Weights of a small GPT-style language model, trained from scratch on English Wikipedia: an embedding shortcut.
Each number is 128 + 24 x the weight over its row's rms, rounded and kept within 0 to 255. Layers, rows and columns count from 0. Numbers have three digits each. The size before them is the row's rms in percent of the matrix's.

# layer 13 MLP down (transposed), 2560x640, rms 0.038, rows 469-555, columns 80-159
098:133180108155131140094141137115127103129157089115132095087100127177117124119136129092118128127136066085149098136131079115146105107128132109117136080111119129131143170101142092113126149136111119135111178172112143086131141158101091131192106103
097:138098094130101165152130093108129126137133144154174154104137108090178161153127108122131096142116176143166151137125079107129123194124106120141063134125127115150124116151141131125106116110103151118121125141128114117117104104107136111148132169
100:152141101143143140090153102143114086106150193134142134116117137115170122125131116151154136101124092123118106134112120132138116148137159138105124160151145110169133110134127096118144116092124134175097117136132132076165102138103111070086123086
105:142116118137138142104098151182182099063139113138145137140112139146127171119141071115129110140107115107136123148130124112146146111119119127126122149125139094134145132137131138118187108144098095105110106100122178118103135153165123101077073121
099:123068128157116143133130127107168136107128157077090145108166101143142141096150077113175111184113171080122128100150115100148183119133131140170192116161150145129104153133128124124108101162155127078150137125143148138131101100154088127139121091
096:079151133145110169147167148145149177101120132143087109135131112144152163160137160115124123154154124143104147129140073078134163130125106136124084159107143153163086134086138110103094123093102150139140116117113127098126176092114124096091131124
100:093140125110119118080097098158174140149124123127119124111154131107173155135101144100103096150157129185123067150141130129140175139142110116104104142122129114180097090066148071124148175093135126180118107131103138160119115116151139125136104119
100:093141122121134178138120166131118163082139126083095161123126140111124125159168129142142108156146131177122115097153066088112122126093144109136129148150165095102142115093181158112156111133156133110123121155102086170152154123113105167115140095
095:118147146129143114138122146164153120132115169115141129141104133174109129132134111113122139130107163096132141117140112105091136137110087073122134085130093105111151147128123161133149140142164121143148125130114149152111110077153119144124143099
099:112140131155162125168130131116116159135131135124125104151117117131124156112151148141140101103135106111137076109138169129132144150153107157120104117147136086131119121146112141100133127143119114077135125107133129140137102123137145109165113097
104:079109129079089154107112120151098147153106156132139120135126141143128136131123103092126162131150134086139146134148131178157158120168133113137134156110154138153128123173114103066131133102130153156159132164116113133174146124116120112108141172
094:146148122097156148088147166154096135097125126111112116136118156141139142152104141159156124124122152111128141146146130100137156147137157165153059114120096146079115136137130148069132124167075097111138156167149123146131121155151125137126133124
098:194079109128112111122146113105151159139140155119170136134129110160123145156119123177142142108115112141103104114096141146105139138081099145134160121123104062134102125166135147116113123132166083143128128117152144120159131088056125131093097119
099:111130133179106140139129129155128096127133122156112097091131125117132187122100147157180136132119151164122115115064142136140187120142143118117121128111136163073139174142095145141138115105156173149159149134106128096163110100081097115101112120
099:133109138131138138137162147163087170127131123113146142125093144112151179170158146147138085152100108177170133183087142140149101122139134148127105195113109132114108187131121059137115154096142131154157127150101120122110098151136105117133130116
104:173173104150125133179133151177114088099155142121117119144139113109086134105111148156130128136154141094127119137111111121145127193163117139119127107142140125110126139113158092165135107169117110141159110142077098136129180090103109143114136116
099:137156126144120101114153107150140093118113114105124133138112113121154121099127130120152143128103155132125061117115152130130160145118141148145084156081114093104134096107085134134151137128067119128122149137136102117165122114090133132125181118
103:139090117097128171117139093142134096124138128107153114112110125106100099118164162143110121155170123113122131125106124136135113138121154137163110100112124085164122134102145147151111088150142105136158105128171113109120124153120097160132157181
088:159152120119112161132119155162067141145158145123149135133105122134132096146096049137147103146145136140164062128111100104152095148067163129100137092136126162131095148140113145159131104095079136157106162144097176110102121143139094103138137136
102:134144169084148159122122138116103141089132112113102150135103125149130151098108111140135150162158165163196126127114130165122139084122167140102146145142137128138141117103171128168123131149121133130098136150123166121102131115161103156120134105
096:124143102151144170134158144098118083175119102114121107114131107123082119080113098114127114121151131094084128155133130166153118123099169154108105137126151089147164123137104051106155124156131145150129140108103114163160156104123124132139101089
102:118138124150134146149145189089088140123114134156127143143128155098166142085136118087155122128081137150130146158117139121130151115113148140190094159132132149100125113100117126119143092121082171172117148161124162166140149142098110162135123124
097:132114103120101155151097108137129108110107135112159131099144129116121087124132130108107159126177140124113125160118146129121127139106109106198114138100137158181157170150130095168141180138149154193087117120139085130152116103196151097113128158
097:105130145121106134142143127106140135115130087108111105150118138147100132123083120169109108134165131151104127130149144076110098108111152119111197162112111148100160136108135109131117085131097133163142109131087164121116131134110085089097140144
091:121109133105134119146152116105136103090137108111143128120134146141131140107173119139144118094227102117131165124116160160159111121176138124175125154104104152102133118103106122125110106148097099142102105096099160116120121144144144112151089157
105:113106138133139204124115143147096141148129091117159110135114164138110123136123162147134129116120105123120160158141103107138133122096117116131086132141147163129098128089128148116163118131152141139076087129136170136138164133139102141145121118
095:115135142117132142115117163117099146134175072155141143148131148105193094096117108123116156142147128124116155146142106110138116093169132134129155107082115107123097157128143118114138141141103111149132136142158135154123129140154132105129144150
099:086162133092124145111146107147126063108146114155128099106153100133101150141141109116165108123146120107101131111110065149132119161127135087174092141146162133148115106111119143129123110168128143172141094110130139141138157109153092136123131114
106:116120126136131104139097138091107127173119146142112202158123108118165151173144148130178166137133123140118147152115099142114144118090106100119147135109155180138156080153117127098066159118129082114119179128076134099098141129111117128121134105
096:141111140164113147128100162173130166100172145109122144114146132126135102148095130143091150123157149128147183130137079177152122107137100158179119183136136144104139099145145150114161128141147070097146091120093127140127118155084145146132133102
096:121114145100095130147124112105133134103112157092144144126101138163126129160122139146137129136110158100127125143135154145099137108188126132113094138100150155121082142152118114092062089124139131143119152144152124140164124121129096118094149161
113:153148115148125110141141112127132143104117137120102122132110125105137112118080141114180142120120124098121109147134091112125148128119112097130109100090133118134145114127130090088110122132108106175174074143142119104140118156121113094115093129
105:110165142096160130124067115138135194140124120136129173108177170165095130156126154167118137109178179184110130105155167136129180124143117160133110121119111099146124147129110156114143113164109172082123132176121107127132109142125074107142142134
106:181160135111098145088110148126092093115072097143123165156141126085142139145124164083139121127137130072130095120147128104131113143132139131132145109150144149139066135126128132069063137125161087125107128173133132102105059151181078172151129129
095:118152111121167102156120163125124146117114146129130183132130161130147155154159163091079155109118120129102098153128131141155122111109117189145112154128148165163159111134103092112120109142115153121069184084130116146144116106180133155115117136
097:154209107123097133094086157136122119090134095118122129106132166150170130136144142133142178117141139146143107102129182111118143136140099110135129142187176150121147145121128114128126155111180162137112138109131143127151129122114129110035152088
096:141126075103153070121126156108118085150168117086158120146144113097149152121151133106081104128119129147110122157126134130134114138140145128112053072138111123146074097130134141117141139133107130141094088113088114142138112129158088118112152139
107:146113119111151155144085118100113140147115129102145107111087122131134111147071114138157111147143124140084095145108149147153100127174120076086113146129100182129145105111108139118131125161114136083109133142112135125085079095112159105138138077
096:129156075109119133138131096144167103125100115099105087113116131146141107145126117150108077094161154144161147142138132115127060133134111116156111136122109105149150120138095123159074141131169164165128115140127125158151136133178113089141137102
107:126130120133117098134102123085134194145116195116106116139173151122171078108119158145111137148125126083128127096111126132113125083151152143145115071148148122119080125136100114095164106148128086138133125067144069128119146136163130114126070150
088:146139174149140072112129069112149111124094118110163087152163116111125132092126153154140156111150124108120126105120098122125146106099136082109062174109135155118130118122132157107097098116135108154138157160076138155123148132140122137155158127
093:148129122184166135099150174118154114103115136129166113091158138115125121133135129110118125181118121121130122103087147126118120084140115114177185164163130106147124110118154118169136074072150146178095128098080102123155148125057156150095113156
103:149115141102143138093123104141147169110110112091095119169100122127128113099093158083149162129125171082139127157149138167125138127162134111173120150123103099160119163129173123130143114178124161132168137146057117142140168137113141126109155109
097:164080107132176135131152117127146133146114118134096114149108130082101113167128121148079128121121138131133128116121145155139146157096145121133112115108143120135146112156134106145113134188113112109126107153125162146089123098132148164058124099
102:097114150135113157104115116100098107098125124088136106120115131130076125125131075145102095149143153180070124159102166124144127137099139096143090130144113129137102123126103117115111101162123121125121141167134156152115115140114147134125129145
101:111131111129168122099134121122139154152124119152117136117092096116148137100116104124090135138126148098098152180163120097137138137150136105148148142114137115129166129123095163133187130168123099120156134133126088127135149142147131125164136151
100:128125116116114135140134107104099110115099101118171085179129124101106105128112160136132110115127118133152199128098138120114172103152137117144121105155123134077123099208097157135137169142118147120064111132141146132122138119119105103120148135
105:098102139143124115100140138139127108112102126092091120111140149118128119167112122126133079112154119131151164125149144113122118118145141108175137141106148152146124115136134097180145097134115125132121139124084134176147121136146100103125182114
100:156156121118162126143161097100115151139141079131143132124141145107149136113126110155117114141147127113126098131102110093135146117113121105152120142089164183103106104100119088125141130122119152146105104095136116112128121080094130134095138126
099:179100171161141154106129115132121162107123132116093089104116107152096094158130077126136130172134123095146117133142078100090104115120111147111075138068121096135140131103086128096116133113137105165124109089171112117131157138119118138168091129
104:132137181136156159149139109138114159155124065147135158155137131145080168153088161156136102157174130156135121150124128147135112122135116112173139140104152152143097102124129174106105173168107169117147151145093136070106136117148117151136107135
101:125117099133099116146152167132155142136141169145150136108118131098099131127101110175148096168117128150162093074136170143120093123116156096150144090151150143118102135098110147086117119112143129151074118129140122175087154116145077178135093149
101:083144106109105170110113116136147093077124150128123161119146138141127117140143107133100115121100133106140148144136145114121111174136144141122160139120127103117107133140126116157149102167130166133167111143154146165155127117098179109155112168
100:134110080119146114150189129128152169108148149125145139157134143120127124153144138144145135131103147130132162109138158142102092111130139177145133139150116136165129138081088121156124118128140143144145145115121085111194128118098120153160117119
099:095146151129134129138143142107117093158130120109086082118113121199160117139122115115151127153129152077133082150144124127108165131148146142095092146105123129089093111143085188115133137156142180156107118141102133141129125099127098112085177093
096:123136117147091141119123108121138186122076100119143153101128131111139116154133129144143159124129109148112063089103149115164152088117138119146103120150118158146101128119107133126133117066123125134123129105099111118145138114135097109082125116
101:131095111071145075130104166101126151120141122159077167153142143153146098143159100142132105111150115140123101139138097133121139139130096109136126159168097141180150123127107072100158114096162102131137110138087134058131127124112127139104109094
105:109144104100128104136142119153140150112122113145122172107061119173145134124108162150127126159147139153134130135097141133161130102142076103128099133072180140124169112145110080138162116134132108145145134124154152110151123159124152145080113137
100:150137072102154146135174151104124147113110118107114108124192134103136130113147145127141183135120144124168111097139104117173079140143133130163104141153134134127120099145140115075111137081174137124131169165120144127131111126089110127116139140
098:088156096109154133119133147124131111155168155144118164116095133136105121138142143129135144107100126091142121166168133137158148105113135091116165088128156124123117142140134130129162111116131111112155162146155161117115112088150179100167136151
100:134137162098129162141116149117119091124128127121147122148122099121113105113121094141105128141112177141125117164151147124106141142148084133124071097116120121135107137118124130126143117150138097159172122133183128137125154148096120106137133140
095:128159122115145137139160151111136121128111130105118110126140166144134140138147126096106104165178144143087127162135126109135155136121135150122092151105167112127117109124113171184108125147090138102100126103114143154112158122151118126113110118
102:144128107139179115128116137125123095103142126110156086136131094089137067112092087117126098090092136121146096183149145073084178108098127135117168158101149149127140112154127086142151090144122131131115145132099159119124084120095107121125100101
103:144125091165099134090164159108155107157117160111141129158110108117107148174133141081099161137110118133149114126086167141095146114059124108144150117139115141137123125146145148125128120131117154127127131104142128074128133097107152130114092143
109:174142110110120120140106104105152093090137117114099122107108115131154120126111147097128105142080112143136113138138148133104099118154167104111105049101120152169161130127091144143107101148139098161162097149122099137092116151078150092118150117
114:119114139118130125141096128157126142096140075141097105141124102104124149126173156146144096124108115170129148105170114166070094137150140169131150123103130125126130135150130146117103100143155164138117111107117132097152107118157137063181103141
098:118154141158136136068086134114170121142138129141180158153180112099062122194118114137137134128098152093171122086126087114157191146129161176157135122132164102124149114114153127162132131146114105108122169076123109107153177145103092125146118159
106:078106102116143140139182132125138106100113148169159081151083108145132132140168155169152102098145138105150161080121076178140106125143129115115106154177104122136130102109114111112107132163121113109156108175092125107108119160154135131128085170
098:125098125127131124156122128103094090127150092106114100150150128124136163140092143076106092123132141110155144114141076122141147181117146129147122110088096157129106064140155110117135163114092146149128095178120089139134083121118103120137107143
105:124123114120148115125140094092154140108107137123113105162146110141176097170148119147141125132133121088121130124137113120136105127110141152125123173153151135116128124152127077120104147102117134105095135109127132143176158133129163135130153146
101:147115140142159172149137133134114092168155141118121120103142103148110099122131131117120122097137133138072128139127087110105124146152102137103118148093121121099126118160094101102124152174110102123134126129149111126106127113154157097139136136
093:106159164111122139139165108135163112135065125138101124132149106148121126157115128133167169119127118136104138082158109137141154153138129107139127131178116143155152158085124101160170106100120147139124140180132124150138159124093124132091140096
103:161067098158126142152200133172124178164096170115087141191128125082161071122117111139155123134137104109102078132123160113115127111107113109113143096149129131091132098122142159131131123112089150136136136103079121094152141148123136141146120114
101:185138136067116128103106131130112157086139126123146119125185151154172111149130112108160129113143119102129136124108135121093109147115173170115126126172111141149176109091113096130159104102128137120103131101066136131153162110116104126115141134
106:130117110132136142127151112091108128126148154128091127102060145136121162108136111156129112165145091095108096125158140138154152127144143135155121112167138165149115126090107108142097101149077112116107094123116130135099140125132144132137085138
099:101124103139110131116094140143117093144135109139157123140140102135146116136163108110120149128155087088122168142109113108113136118140144080109126121135129078134079137129134086124140163123125115136127127178122172142145108146165095094195097144
113:090127136110135166138138176155120141183140156165112116155128110097100160185153156116112147123112174121118108131146098152173142134114128143135084145106120142124145117168157066117110106144114159152108150158130105085124124118093107167118124155
099:160149179132153144106123153110127095098127127163128159127142124136098113165129124143162129138111112118084140106148098135143139135173119077091105145127118131138123125112101139137131114099120146134127098111136088101138120120124162102120100139
101:110159118133156110138119122134155088086132163125152130085104094113138166082141134099129136129154103115080110155123095149102099138139136123175117119151124127112099090125132159135153168141150136120146095123122164133120098124157163118108146090
096:155124081192149173156169132123138135168088125100095087114097133085105155106145118106117142114111139098102141137120125143152105181117151113129112154104136135094135141163108158141099129140128107099090155130154155126124139124112191128101129096
100:096103128141079136130126138170123155112124142145129125152120157105180122167130120157134146157153112108102094125097129137122107119134097081158088173086135099137146166102108104141122097154154111147146144119154123155187173128147101130155121103
100:122150106102130115129115139145133143118119134162137123152118129177122117170123085170095117150079127148133082141108147120153118125112074114152124159137095119193103136158120133146127120162140122138120112173125123127131106135136150158132105137
115:146144134107122133120147165115164113130197123156130108164113149109113126112142081127103150120124127105113163162122165141137113126165134089136148146118076140157106102088162130141164134126106111093098145115151134115125126148132107123122124171
093:171119107185154095140109131121172138101098140142148139096145152109175156143085164142117112116157119138086118158146085147111131172126127129120112132132129134090169165130132154136133112154139150168132098135091145123181146127131135135131111153
098:086153146160099141116114129118133083121126140096111125070124120097125107176118129171123106080094111117102124115173166132182118066099105123112159110114123132146137128127160148156092138125099146127141119095153154166112171106115118140105117097
105:154103113139120142107144110103069088104134145156144135147111132136100106111101154153103137120119182147126190112126088125098119143132115139152097171146130119150131127108122159144136120112120096138117119164156122152092134137117163139090173129
102:126119139116131135091118185088107131132116137118113130110099139107091077110103081150144125139128140096163115126126162185129111137158099145154090124150117155114135132131105145108127094118125135125129133103150119116110107127144123133142128138
# layer 13 MLP up, 2560x640, rms 0.108, rows 470-555, columns 80-159
099:127120152095111182121142127083149129088140102130127130147119122113125135130115088135104101151133124107123135179152134114111136122106097163152134114160132077151116115134099161111153146173144124120116170150110140102138127094127121150130136141
101:150116109177151138130106178165111130137080090161135127116121123130113086090091092055163158167117170117088133092073121076146123126148091132118171095160140154137132098094161147068129148129120135121148129115159107153180132113135104137147124096
103:141151145083120162099108122093160157112153138102188099089121077134138121122079135129135164140114147115135172132129105080096154124141133110123110127115113127131105152139103128126126127124127143106122099133144162118116135122153118114137171156
100:134127133159121114100138147151140103128199164100124137116108126137107124150134126118098123156150127116122107090177163133105155098152116162104118124136134152150157076138132119148148149168143153152141144126099144143154108087139132156113104130
096:096114081124146127129118096125147120102140162128119193158111132138104144182119099153138145099137117125117140098133137092139141147098159146084152084136112120118111144169094153098132108117129131117119136131130135111108142118136130089106108142
101:140125122107113133147176084149138137150116125116097100157138127178111114146141138131129112152112160152149103131102078091134187161169146131131159128131104120124120122148136162166099112169129080107126155121132155097099134089135124128120090090
094:167119167129086114159085120143159119103138144080128090136112139136184158137112168128148109091156112167146125132125137154100112125114134102132129103151131099129145138132155126114128161146142105115132112146132161124149102076125145125123081128
093:133131133117123120133185078140077078141138108149128159121086137137131109201171115110139136155107108097103121126117131153101160113139103144141118068156092165108107093099093145118106164146133096138145127113111103105123095090088130111165124156
097:118131162123164104133104127145139164111134106120131105117151132168119125143100176093108133124146156056158159143121125125111175156136132127139126156126087129113114117161128125155137140117133079144145082105131100113173177141132156148140124135
099:117118114100122143119122190169142120145107110126163097111115118113132089157173123103138126157132111152123122127123165140118127126129126083136071071137169102156060120159141113149121123098163164144120090125119113111114155122136133147146112153
100:122161061124132114151109102139120142090145135139119153113101150121120157147166122148156146132104107131101098148166160135160128089138139140137124152169114106107165112163133118148121152122120114128108166123122118136128139142127128125137155141
098:124124166154192155171104112107163141116128100091092160150116124164109137117135112102137151151094138146101153100139128122096110132190143124117135129147154146108168176080131118141125145193156124090133140126141148118134099123127129122117093154
098:136137090146120134168137136163129159156122114094175094101145104122120146138130113098142125111144157107114125134140139121072124164050107085114103133116098119080124121122097108117090107132126118100189140128154190089154145133095131117127120148
097:116119120153116155117133142125108164116123165123158138133149125150136118143149090134164128130111129127170126141137148161116105146112160147140129079148090154114170104113150153156168172120112140123161139139124114112123100107141073133111133111
104:109156116112118133129139109118074135103134142145110123105116129119108150136167091140090116135140161132168148118156105138116155126120127152121125134174105105138124112162109087096115152149115082066100142081129137100150139156144103103145163152
093:106061186104136141103139127098115079101134156136145140147112142146100147176116173114145141153158130154117130150154107115126110130113109139127142127111157140176138133136100145131086173092151117136151077095173148097133188118172150173155099125
101:107129176134159101137116116136131161130103115155089170157127128128157111088153155129165139119166128159121116166142122104146098113131095143091136143138129130146130132125105087151123133102090100150139152163126099095150116143119149162114123143
092:118114148146120122113110137111108129080138141103108110101100121106115159119133132156131145116150147132168107090117108099141111130104129111173122122122125116101130100120165159118126140129107139177073117174133129139112150161123131107141093133
097:157152120124131133125101127106172168158119110137119150077089096105115156156150166115069094148090145106142158094138126133119122089119130115108108132088156138139145140139160132114126123121097143110132124163135143176133137165121133117133143143
102:152122151129136124151166124122140171192129143127129111115134111117133119101132118140122080124115157136111141122125156178156158128135093123121117128138124131171091118107094104180123120128142085135119119125119131134115095128114096137138107176
105:149132098134138140142097103152073083052112115163155140092134121139062127142156103140145134090099120117119143145097122127118145111127124141105124141127145158140154121107111115163150129161153146102126122148160120117109116131157137129090110129
096:111127131142156114128098120167115113116162122154077122114085109104146129117102116143118139158110133120173115142146117090126106164165101143091154107161132107142125140161145156154125106118137188154169157157124095142143161121137154127158136134
097:166126164155137127149115100138121135156121095110126129163085121119127155093105115139113147150111143134155108152100098107159137123133130096113093145145111149150134097134148112090122119139101142106114176108128126093124087188115151170081164144
094:107087122136105113123123127136105112102126122139079143082163109112143133147088129156106139128122117126127152122098151119101124133105156133135153141151115105153178128144136155150134103122093142131126136119135144142129160106143127118121147152
097:170152112123140129166142145143142124166091089116170162175125115128103074113128079132119127154130096207146145132157090130134158151133134128127134121102089110088112138130100128104116151118099094145148136098147115114174137124115111143095098123
092:092115125097193162119109102158121146130153116099145120101112123180122104116166110092137075115105122156100136104142148155118104151118133133127170133132142137113093088174131131092140125136130178132122104128146133159149096129139164137130122140
090:130115130152098158127118095134119157175159143118161148122114131131135114147131168145140128112160096157178151109125114102142147107160150158114122102127149111140101125141147135100112105151135168096145142177156157159134139137124119105145156136
099:105081113124133124109098126114135150067120152117100094100149131140172133122153130134132119122136102129126120112109177145121165097109170131095121069109133131127149155131143166115095116102119122138166143151100148109119115111169145127149084090
091:119157112112140146132102122132126107150150098128135146147129109115095141065120120142134092113115155109117124169121182130139141141104159125131100109142124157169142094130149188116130138179155103162154168156171173150115159091132078145170133079
098:047053157171139143108115177100135111124115136130138092138189115161145146129149144124138143125142130154144130133147120078137128127132158109093151125132118139115136101151097124165132128145117140112147192136105082113086097086124102132135092155
104:100142158138112138090129097139140137147101121125096122140117130125142127123148130083139127130133162108124122140086105139118096151076126162112148160110118129161097134107133168151143076159142123110118146138112136154111160098145181088151137145
106:114141131117148145108123153149090173086121089107123141129124096174140123126119129115163128193145107137132117123125115137102124134139135129127103159148116138111126145149135104126105131199147119104118109102119059142122128118098126077142140152
110:143103149156090116150143116118137113135088141140134140125156160104121067134105192147141139128101173118127130143155109158146114147142153150093113122116152143119130160104147100160104109147188102091118095064153125140132115124166113188119153100
097:102104118114117131105141120143113136135132098143171108151160114121161117143146147188108091109145130157142153129132135146168088109117136132121106154097170101111127141149128135113173090133126143120107148119138144138130148105100141109111107181
103:158158132160090122141134106130128113153164167142145146074115115155126152142146124125157148151120160140154130112096113116102093093119160116074106079142134154140106135130105120116093095117175113113128155158122125107138090162146141155107124101
093:107161058142124151129144129134116123131181092086154119131089120183146147098136138087135138127177132099111140130142099133173131072132138104116085107144104120139107094185097157107145155113124097090145150112074149127125125125109125119145162153
099:155097150112161114140107153110129159119134150080140154127073125131146155159139118145174149151095144105131127111101147117129095116131092112141159094119093123098136088125090124087137130131162113114117121144149193132090123105126122140160129107
108:129102109123159113136115130140145124075082147115143148121150101115149108160113143123151141112114161133140125143074149108144119108115103102139124104162127105090113107140139088127145109136140173167134083104150136122108088124140123128173138120
095:130163126108135126119164153113103178168124110140112142084102133152143135153135143115196106141114102115152083152102125114084145134128122125135112134071114145137121161125138145127106108170106098101103134100162123103144148139144164148150119075
097:154125132151127136107142128116101103124065105106133107122096086134074084126081113125140134124083134184116142109117137153170122130149117139113131110168127145079114112130135142147138182143115179113123123130147135136114136161142156148097154068
111:123125156147155131122095119111171122097123090088123172110133178110111115117104101130164133136130181127108149128140133150135079137125113154134149110077145142104136108123103159158153082131130139093130089134083165140123108146122120092122150125
086:125100145134093140130120161124113143124114145147169184116137163122180109136138103166140098086118079146130120133153087092133145126138119152141128140148188114111147089144093156156132144120086113095086127154132162116117113089125113138163099154
098:113122138152127150100148108144125196157096122143125129102146135105119121140161088128126115131104119152092112176130158098120162123122163117144126130133148113120115134159123130111127154121144142085146142172116156093136133097179144162119148142
106:147151166068101127157089133100153091076116107120169116166103156104135086131131120179103110106096111149145099091116116140135134141135175114097116095146134131108159147120119151128071121174135129140097162137151139131066136122140130129120138140
102:155121138140114152134161111106099167111133104132146177120154135132132112123141124137116139166125129116138137165114152104103118109093123131135131130133084152113151133183110151119125140111148125126176127180130109111122165161115128146119137089
096:135115137132127117133107116121134117126165127182106093114118107135120099140157095108150126140132138087127158100141116129134141102137113138099128149117142114144129136138116155111155063152164138115116129126127139101077129100133153169156134173
103:103158137118098126131110137146151132118125128153136124095133067159126175151081162107090172142138114086100105106110182146087122114139139092159117086153154123152148117123173146138117119089114182093159144145122121137098134117122156117092132112
100:120083128122118147125157127110113119113100158126116097118105085120125112077149109112125136167138179146151119130136148108144116143108149150168127160104153153129137163143106137149119094149090085116128164116142123124103144100147122155141135126
103:115101132144092134142097132115121149078123127080111104095114152114107108158103136134126118156149142128121098151135139083091094096120160137146117089122067124142111127130174124162133137147103114115150107123119132150111145115113137112158153119
098:123086173144150153175136138096133118106150141138166166125115118146116149089118143171122127135136142119153100162119160111119129102147076102104171157137136137123066110155115169122126114118133112153119161139093123077128130098171159143152128088
094:128095116155132101141149122187113117145154113120128123142099106146096139120122117111145128108136102152162102087141155155136116089130132132066146119132126112144166140123144148086137150139074114129110137177119086107163151098142099119159102127
095:059152093125116102160129128135117145130152154133119112131137141140102165145146131138112130133125135120108116149135139154154142116156072139135129112148108104116117114122111136174148090148195130145111116139102110092147144128110125116121130157
103:173116125113150152113147133147166125128139067125141128141188085126111104133116142142139104163104118123094142125080132127159113156114189078131129101145176136105095139139117124102156126099137132102133105119165123151137130123118106130129131078
107:108094103117171124133144102112100091129165112102148106120095103171117126117127136131090123132134154162163131147115148117084105128153128133072125130124134139112141103137186110119144148142149118135186139137129123141116119119113126144107122149
097:105091131106105096098169133095126105082135122118069130147049133116153121150087123143144152100174144095122139107148145083143144147147114121177120095124179086120097133096149156134133131087090132110138113156121140068144165112099120135069126114
101:102095145087136119120148166106132127145142111095103076080166100130120112094125110108092126107121092194083073116122109109150180101121127131144153150142146124121166099158123081090134126156099136082123120124153105131135147096123134133110143105
109:100146143085097072100148119105137129140155116124109099138147087191143158154123121147126132122096139128102158127116121133144138087140107133115129103122168108122173138199125116119119144125129098163142100126105139114130141162112118105079123093
101:136186117112133158130189139139129152132178113101127140107116139134092135143110152136147128144097116157134142143125159125170125095127123121128095128170145123151142115096145168122110134117139117144114132147125091167106123131178097139099067122
099:124060143124114132097111141130099143161137167067164139156115124123162141133114165119135140132110144106107148115169180103126113175091136085156128084103118133108117164130144134135127130171139102137126146148121128168083111121129119175150169118
103:157128111111156125136136138107089108128145140091105101117131135122120125138118119129117111149133165152098134121153170150126078133105100115144103146117117107147175090142158098124155154164119123124134095097138133123130129161109139147112111177
098:154149132103106072177123126157119130149107128108116153130154122126122112120097104170129104090128116099118131132169113148116191103093105095139093049103125088137150114160078151173096144175108137133151088135134116188111146129129143130089094146
091:133071087135132112141148147166097144119143139154140099116101114113115146138145092113160096116129127151148142129149096034113160118144121091108114160119139146147143141158129145161151107133087116083136126128106136156121167078114084109138083149
105:105104105075157138153122142137129134140121153125134152183173078137165118064118144148136111114091098109176181147115109145144180108095107112136133129121145130121103109165134175121144110175106099104093113085132151072076140173104141178086134129
106:127072154112105151141133094154173110159137116092102100143115121119153121095133114105106132078131122151172121088132124088155092123172133113165148118143111197112118131164111105132139120122094141104108136138117127146117109161149109129171156183
111:115125129087129098103152112126185144141151126125140138156097113138134099144126142186133142160076151161127134123146164098105141129140108085161104114112128098126155123107151119115091141104136143163154119143111141129118137142135134152146102130
101:207119111121091134066100117132125085161106111094108138134165150092161114140137098140141103109084160121134154124154076120115099143100128147152074129128102169101139125096101094106164143123145170107099091112166116141097113151134121125145131126
114:176113127137110130138129121133180164157147126140118108127121154113106124141104136150143110104146141081116101158096159141135115158126113101103186109120178107125139097131143089127149105132101162146126146139113109153137114096153135163109136153
100:145111098130145139094154148149135126164138113095128072113053115129116161153106151135111145101126142143105127105112109137117090146111150157119149155176147149119116153136120148111129170174157124158142158150170153150122146133125126167118098110
099:185119124119133166133166140160151130136124089117117142136100093100129123136111121185158115121142065125109157171157158153111156126126101109107130146183090155162138118137119147115130127135114128127146166144117114129134132090179075139112124092
103:195103160134141145150175149121174168148111138133093115098113110110139151124114088112101125156134133183114156111101152137118135138155147150141135180142102098138158105083158147123151074149145142158110123167154115136144114148132149127139138124
090:112109129148144155117134108123108125115100088094108171152146135130161135141172119159157167086134128147116102095168140128128184186147127106122133080203122128138134144140151093120175136131131154134153087125133141129148121115162140186169145120
098:116143177102076124098128122128150117150084108143127094147146128107120106127142115122115130144146136120114130097112144131173131080150115148111110133137139117118127180111142177092146193153109115139097132162178127120137129133119144146140142143
094:139092144078106140123108116134130109120123142142146132142170131145130107103125156197129109107124107134112102100113109136170087145084139086173122107125171135089167136176160079131132097133119153118152095108125159107147103135114100092155117127
106:129170169107124136128124128098109109100150121133093146139089117107118145146126101093116135161173108120126133122108095151152140063090106127139119107118115139141151137097163083156170143125134110136136161105139127147130132152105141128147102103
105:124142144164102162129077151158137106155103119097132099154147135111170104185114157126138127160118162083079148116141146128110142156108075125151168163185126119123110109153130102090102120125133129075122096123131136111119060127120118168116146106
106:145114134176122106098125101109175141118154101120106115129114167111174123150140096129159117133139082117152144127113104104076118095152120096128133109158134122128085114120109175135133151123125125124076103092154151134103154144115153075162132121
095:130117106139137166090144060115136112096156158151117129124094162132147158090159127110159083115121093127109153123119101119144146185136121128075133141142154110139134109106086109118157116115084119108145109127069144131146136112141170035137106159
096:124147143163134167177150109104150133134123123140111126130159162143191115154109117109106155125140075138148147098134104160114129084148141127119143147110173170131141153138130142144156104126131172103096133187141128157155103096160143136134123189
101:106103091165153101141126176069127179116092116151119139087106115143152122105123145112157093130112145169144147111109139088150128109162121156155152161111137119129132119103141116115106131120127144158143113133131169099091083097123105156169119156
106:154136110141127113116129137125125113108144135131123098100121165120119125106101138098131140113100125152135117084091119109128156166161135139109128134118138112153159101094111163127110116085140101143109134121169134141195102114141103144140080121
092:125154129116120105172127094083164174124094119099117139150139149136128153125110089091147123137142158086126193107163157142116131173116151108081176135128093132113187095106105085087152184133099145083131128110120103114122090159163118131134154127
127:135125120110131147116167127125125123125130097159118131165110137114114042118095093183129138071149128126091138148115145096140105137137118062147105093140083117162097100147152151165156087070110089147127111090136128100121132118134086138145126110
093:139176147121159152162131122149161108139158121134116152140099105130121085120134112111144126119092151154104140126139114111141128120069158128144149076091128115111106125108162123088098127097142091123126121127114116135116135137142107127149149130
108:096094149124151134132133091128085114115053096124160103112114115155124131117154092119138129130145160142126142151121133127142127118098122101135126113135121127112134142114164129144158097098112165125128102132129136174157139148153138167131109151
101:171139127141140156118115095137158154149147098120124136098112115172159095172108171098145136158088139123085108092130164138116131159119146101113128122143118102134137103098097151133089133134107163118117141131174123143126125104141145092157151086
105:128163137108085164161134165113104120110125146151135159074107112171101091096084132152088185123135136115108115117090141122119098140129122165151135139111147147111160143129106164119158132156103141124139121089131095111122096109098094149102113139